{
  "n_layer": 14,
  "norm": "layernorm",
  "qk_norm": false,
  "optimizer": "soap_variant",
  "grad_clip": 2.0,
  "doc_mask": true,
  "steps": 4877
}
Each number is 50 + 15 x the weight over its row's rms, rounded and kept within 0 to 99. Layers, rows and columns count from 0. The size before them is the row's rms in percent of the matrix's.

# layer 9 MLP down (transposed), 768x192, rms 0.0511, rows 128-161, columns 144-191
095:42 58 54 49 42 20 53 85 41 68 54 51 76 55 64 58 17 58 61 44 12 41 38 25 38 37 44 61 52 43 69 37 60 44 10 66 24 45 81 26 42 52 22 73 36 44 53 53
099:18 71 57 62 53 45 67 34 62 12 61 43 43 33 31 48 72 61 33 46 23 46 35 32 39 58 46 51 54 69 71 62 34 33 37 55 76 62 58 60 48 60 52 60 31 66 45 52
104:39 53 59 51 38 67 39 41 38 46 42 37 38 39 54 71 67 47 42 48 55 60 31 72 14 36 60 48 46 53 44 30 86 60 75 39 75 68 46 47 68 42 38 46 35 35 52 64
098:67 99 45 61 43 67 72 28 48 36 33 35 50 55 47 81 50 66 58 30 36 78 34 64 36 74 81 38 64 44 44 47 76 49 65 39 69 55 12 55 47 54 40 28 90 33 34 45
095:45 55 29 41 51 57 51 44 75 38 43 60 60 25 51 33 20 38 49 33 64 52 62 34 44 60 66 39 51 56 72 55 53 71 42 43 40 73 72 67 31 39 81 52 30 77 82 41
094:73 33 38 66 68 51 29 24 81 33 27 45 67 80 55 77 21 36 68 37 44 33 50 63 53 50 40 73 54 29 79 64 62 31 49 50 46 63 49 67 53 29 32 51 73 68 25 37
104:32 36 41 22 60 70 66 90 52 27 42 45 39 31 46 23 39 62 68 51 40 56 45 70 70 55 41 79 29 44 45 40 32 81 50 42 50 50 57 43 49 56 49 65 50 81 55 46
093:46 67 42 55 49 40 62 31 63 71 49 49 57 78 17 55 15 39 24 55 69 67 57 54 29 46 62 51 43 47 73 71 54 58 52 63 49 23 72 26 60 54 24 40 49 52 52 34
108:76 68 75 64 49 35 55 58 65 52 67 59 46 16 51 45 17 29 24 39 33 56 33 50 49 36 47 51 68 24 56 15 69 60 71 26 54 60 69 42 25 61 53 66 51 40 61 46
116:48 37 74 74 45 36 64 67 59 36 34 38 54 72 32 47 44 29 35 39 75 54 70 83 78 36 70 57 41 58 42 72 56 56 63 46 78 29 51 49 30 51 63 54 48 57 59 22
099:61 34 41 51 45 55 40 41 62 18 40 46 61 37 45 66 50 23 56 66 52 62 58 47 77 44 45 81 42 46 42 26 77 53 57 60 57 62 43 36 52 18 50 77 72 33 68 54
099:53 56 79 32 30 42 49 71 30 69 41 28 45 47 55 63 81 53 47 69 54 45 29 65 26 63 76 37 29 69 30 53 45 62 64 26 23 31 50 27 53 59 63 67 56 53 06 40
105:50 27 50 54 30 77 52 49 72 42 13 90 52 51 35 65 54 71 61 40 53 35 75 67 36 69 52 66 57 46 70 44 47 27 36 58 71 52 56 76 36 66 54 68 56 42 60 56
098:53 36 35 53 68 41 73 27 55 38 43 26 57 43 70 33 22 73 34 35 73 86 46 73 87 23 61 53 35 72 68 29 34 50 38 68 42 34 36 48 73 54 69 64 50 53 72 42
109:34 47 50 39 67 51 42 69 39 48 66 59 48 44 33 41 66 53 40 42 52 55 36 41 49 78 59 37 94 54 33 26 44 68 54 38 47 55 34 51 31 26 63 36 62 27 83 45
100:48 56 60 37 43 59 36 41 58 67 35 43 30 49 64 50 39 69 46 22 62 52 37 50 29 47 33 48 65 19 42 15 57 44 48 46 59 45 39 56 28 44 75 59 56 52 26 19
093:54 47 50 52 79 45 61 35 67 61 39 35 17 35 33 49 49 18 57 63 65 56 66 27 33 66 33 38 58 74 48 48 68 60 58 85 35 52 52 66 36 58 47 90 48 37 26 74
097:39 35 35 80 23 48 59 50 56 58 71 33 25 57 56 17 45 35 70 39 37 55 58 35 61 50 31 46 35 37 24 30 60 67 42 53 28 53 31 30 57 61 59 39 48 41 64 45
097:64 69 20 61 58 73 54 26 64 37 62 54 41 52 81 57 73 41 41 26 60 49 52 67 62 63 42 28 53 43 62 65 55 18 49 35 61 49 62 33 77 50 49 37 35 56 34 58
096:62 43 58 30 69 42 64 54 55 44 49 68 59 52 67 44 29 47 55 35 48 52 63 57 67 91 45 68 61 60 35 57 49 19 46 64 32 40 75 41 56 48 67 49 57 55 58 63
103:50 65 34 55 66 46 34 41 49 44 62 45 28 59 38 40 52 33 51 49 34 60 68 20 32 40 21 35 56 64 52 57 48 45 00 39 34 36 52 56 29 49 60 54 73 39 58 53
102:41 49 57 57 60 42 47 47 23 48 26 64 52 49 62 43 60 68 53 72 52 25 57 08 45 46 59 25 60 44 47 49 44 55 26 45 40 53 64 55 45 70 56 54 90 55 47 55
097:57 33 30 65 60 41 62 69 42 44 36 61 65 61 29 62 31 66 59 57 41 50 55 43 29 79 51 80 81 52 66 22 62 54 53 39 66 67 52 69 43 46 48 62 58 43 48 38
101:42 50 20 60 42 31 59 35 38 46 25 58 52 47 58 50 43 40 74 60 49 55 24 31 37 47 60 26 22 48 30 60 48 48 26 43 51 60 49 35 69 55 35 57 48 77 35 25
108:55 41 55 57 47 55 32 28 54 73 16 54 49 59 23 43 66 45 59 43 24 39 37 67 46 27 58 46 44 47 55 49 36 24 32 47 35 79 64 52 16 48 45 37 42 47 39 32
095:72 57 74 38 78 77 31 61 57 44 79 56 47 72 60 76 41 43 34 46 48 22 38 46 50 44 40 40 67 23 29 30 55 56 50 60 45 57 71 58 46 27 57 30 85 46 54 69
096:57 32 43 64 57 66 31 55 45 75 53 82 75 30 31 50 19 52 59 43 49 69 42 53 48 45 57 36 64 52 42 46 37 47 35 50 43 59 40 32 43 49 58 65 86 35 35 46
104:28 48 72 20 35 30 24 37 38 50 57 42 52 54 52 65 78 37 47 47 36 45 68 49 48 30 50 34 25 22 34 56 64 49 83 53 44 50 38 47 67 77 33 43 51 76 61 42
096:37 53 48 31 55 55 43 34 69 32 39 63 35 60 32 40 54 36 60 46 15 46 26 38 49 83 81 49 54 49 64 26 43 50 57 57 62 49 50 34 62 29 62 61 58 62 57 70
104:61 51 45 51 41 53 67 56 46 40 19 59 34 76 45 46 58 56 56 19 62 48 64 80 59 21 72 44 75 60 66 41 30 47 61 54 46 74 51 47 48 46 47 55 69 86 51 42
104:62 45 64 09 45 28 50 33 56 82 53 74 44 61 32 45 68 44 63 34 55 46 70 78 54 61 45 46 35 32 77 53 48 62 47 44 21 32 49 43 60 60 58 73 59 57 13 54
092:72 51 57 88 51 38 67 35 43 65 29 16 66 36 32 53 35 26 74 60 52 29 81 54 62 49 40 69 30 59 42 45 67 45 68 65 41 49 82 32 24 43 54 40 63 43 65 53
104:42 50 48 50 64 30 42 73 17 66 74 40 58 40 38 58 34 61 99 43 56 50 66 51 45 28 55 69 77 31 53 58 71 61 44 40 64 28 79 69 35 46 82 24 55 56 64 73
104:47 49 57 60 79 75 64 65 81 40 58 73 45 44 55 25 58 67 56 52 55 44 63 52 76 40 80 61 33 61 67 27 56 53 42 56 59 40 18 39 53 28 66 75 47 44 59 67
# layer 9 MLP up, 768x192, rms 0.0509, rows 129-162, columns 144-191
096:56 45 25 50 61 61 52 60 60 71 57 33 67 47 61 57 46 57 37 62 78 64 41 78 59 45 50 48 37 55 69 63 56 51 43 67 39 45 40 46 54 60 62 56 31 46 51 32
107:37 75 55 35 42 46 73 50 49 45 55 71 49 39 93 62 65 47 55 76 47 78 67 55 36 55 48 64 60 56 32 63 61 69 43 58 26 58 42 46 51 87 45 28 69 40 42 54
104:45 39 25 29 39 39 33 58 60 31 29 44 49 56 44 29 85 48 45 47 48 54 43 54 59 43 59 43 38 55 76 47 31 50 66 27 24 58 72 49 31 26 43 17 53 37 42 34
102:54 71 53 47 72 43 68 69 64 54 63 46 33 35 50 43 76 59 37 80 44 53 60 59 42 52 34 45 59 44 36 67 55 43 67 46 60 33 71 51 57 65 34 59 55 47 28 81
093:82 57 67 37 44 34 73 82 37 50 36 25 39 59 43 43 59 61 20 54 64 53 34 49 44 54 40 45 56 51 50 70 56 55 40 51 34 44 49 37 87 54 38 27 00 74 64 58
103:59 39 40 55 70 23 44 70 51 39 62 57 37 66 84 35 62 41 81 43 82 44 38 30 51 66 32 61 49 54 57 35 57 47 53 59 45 47 92 59 57 62 49 57 59 66 56 50
097:48 47 51 59 99 64 52 70 60 32 44 71 54 63 61 80 67 44 63 50 48 46 74 75 44 62 34 27 55 40 46 61 32 51 40 49 79 40 49 59 61 54 54 46 31 55 54 42
109:56 67 50 73 63 50 87 66 57 40 64 57 55 50 56 76 57 46 61 64 37 64 16 57 34 25 49 29 40 48 70 53 69 68 35 51 81 63 52 30 35 43 57 24 53 61 50 75
105:33 50 38 52 29 46 57 57 36 51 50 52 25 45 39 39 66 33 50 62 15 33 56 69 63 64 73 38 27 10 39 38 77 57 45 31 72 50 59 34 70 62 76 50 63 27 14 37
096:42 45 59 46 44 41 32 52 17 63 73 64 70 50 51 38 53 46 51 29 55 62 45 31 28 34 31 13 53 53 64 58 46 62 70 22 40 44 55 44 50 46 61 45 26 91 33 51
098:53 40 41 38 45 43 35 35 66 55 63 83 63 64 39 28 91 65 62 55 34 48 41 57 47 40 69 65 54 28 65 77 49 69 32 60 39 57 63 40 84 53 40 63 38 47 48 73
101:34 47 56 42 63 58 51 62 76 74 52 44 53 24 53 31 51 40 58 75 35 32 72 37 75 47 48 69 28 27 62 34 57 18 56 46 46 54 41 55 33 35 71 42 20 56 57 44
106:38 52 55 49 77 38 37 43 58 64 27 63 61 55 56 36 53 59 58 59 35 47 15 59 32 38 39 53 58 39 36 65 32 36 88 62 43 59 40 48 66 43 29 54 29 55 32 62
102:46 54 69 60 42 60 46 61 73 48 52 49 54 46 58 48 59 51 78 77 14 67 21 66 23 61 67 93 59 35 50 47 42 49 50 59 66 44 32 44 48 45 66 62 46 45 26 48
098:62 75 30 41 51 72 73 71 64 70 39 35 32 42 68 82 62 60 48 79 72 49 52 49 34 52 67 67 64 63 14 37 61 27 46 65 37 40 68 51 39 53 37 66 69 28 04 46
093:70 59 42 53 24 26 29 50 61 45 61 51 76 70 55 49 34 56 56 59 41 57 22 54 48 40 56 62 55 31 75 53 34 32 47 27 46 28 50 50 57 31 70 52 55 83 51 42
100:59 63 56 67 77 32 46 59 35 55 37 31 34 48 66 51 51 35 54 48 67 42 54 40 56 40 64 74 50 52 44 72 41 44 24 43 65 38 66 59 54 40 80 51 61 64 58 73
101:32 57 50 43 25 09 59 41 48 84 37 46 40 57 29 56 45 48 54 84 60 38 41 31 47 46 80 64 63 81 53 38 33 71 38 58 34 30 50 48 28 46 78 56 72 32 53 43
110:52 55 50 51 75 59 37 64 56 70 18 53 59 39 62 52 34 35 57 33 39 77 54 59 56 92 61 62 45 92 56 40 66 51 71 72 42 41 55 76 96 51 56 26 65 82 64 52
099:60 56 61 23 41 46 65 69 65 69 80 37 59 68 42 26 57 66 42 80 57 51 35 64 50 35 46 60 36 43 37 51 58 41 50 84 56 65 45 44 48 49 51 39 38 43 60 29
098:61 67 45 54 49 41 51 48 38 51 70 71 52 40 46 44 84 39 65 52 60 67 23 75 31 55 59 55 51 64 75 63 52 52 59 49 41 52 69 48 61 14 64 69 26 74 32 56
101:34 33 78 49 68 38 43 61 76 59 83 41 71 85 35 76 57 41 54 38 57 55 46 44 58 28 59 39 38 34 46 31 51 54 51 54 39 74 47 28 52 58 66 54 60 66 41 67
105:60 83 91 43 62 56 49 61 34 45 37 58 56 74 71 30 72 37 53 47 23 60 49 51 63 68 73 66 56 26 72 47 73 70 68 70 54 38 54 60 39 33 63 59 36 54 55 64
106:38 52 80 47 85 47 60 67 43 59 63 76 58 54 70 87 43 52 44 66 34 34 64 51 52 79 00 46 51 47 28 54 42 46 80 35 36 37 60 54 42 57 59 42 57 56 60 58
096:73 33 68 40 37 27 62 66 58 66 51 46 44 72 20 53 55 36 58 67 40 69 56 60 63 59 51 75 60 56 51 54 33 49 49 60 52 42 24 64 47 47 34 49 59 46 61 25
103:30 53 56 50 56 32 40 72 86 61 49 40 43 45 61 32 36 78 40 49 51 37 56 42 33 57 61 64 65 32 57 68 40 43 59 32 75 66 66 45 27 21 48 50 51 76 19 58
100:82 49 45 80 53 45 81 50 69 50 40 35 47 49 49 51 64 59 59 56 56 51 63 54 65 43 36 22 52 36 49 62 45 50 46 62 48 30 62 31 46 62 74 60 37 53 30 39
099:53 60 53 58 66 53 60 75 66 67 59 61 43 44 63 46 30 59 58 50 51 35 55 28 28 47 65 33 34 58 62 61 25 60 19 43 59 39 34 47 37 22 70 36 19 77 26 62
104:59 31 44 38 54 48 52 59 65 51 49 51 76 42 25 59 42 47 45 87 31 55 64 63 48 57 49 55 81 35 54 40 21 44 46 69 73 44 54 41 49 39 28 42 32 20 47 50
104:54 98 75 42 44 75 28 47 34 56 40 43 66 71 22 50 26 34 21 28 59 66 57 67 47 54 52 52 56 54 48 61 45 76 52 51 49 48 64 42 44 76 24 72 67 61 39 42
096:63 77 61 48 67 42 68 31 47 47 63 52 80 84 77 49 84 74 53 50 64 60 44 63 31 63 52 54 68 40 68 72 60 49 37 39 28 25 68 46 60 48 48 47 33 26 55 43
100:21 33 39 55 37 60 67 47 75 78 51 52 67 84 73 79 44 42 60 54 35 59 45 57 53 28 57 59 29 49 38 32 90 52 71 32 71 48 45 44 19 32 44 82 32 44 34 68
102:44 71 43 53 54 34 49 29 37 65 32 60 83 40 69 56 45 59 76 65 42 40 52 65 64 29 64 42 32 54 72 52 69 68 47 76 55 56 64 62 30 64 35 47 54 35 45 65
098:45 49 54 41 46 63 43 46 85 41 51 55 46 57 67 62 76 12 34 53 57 76 88 35 51 27 51 59 50 47 47 63 25 72 18 60 59 78 64 52 62 52 41 54 48 33 43 34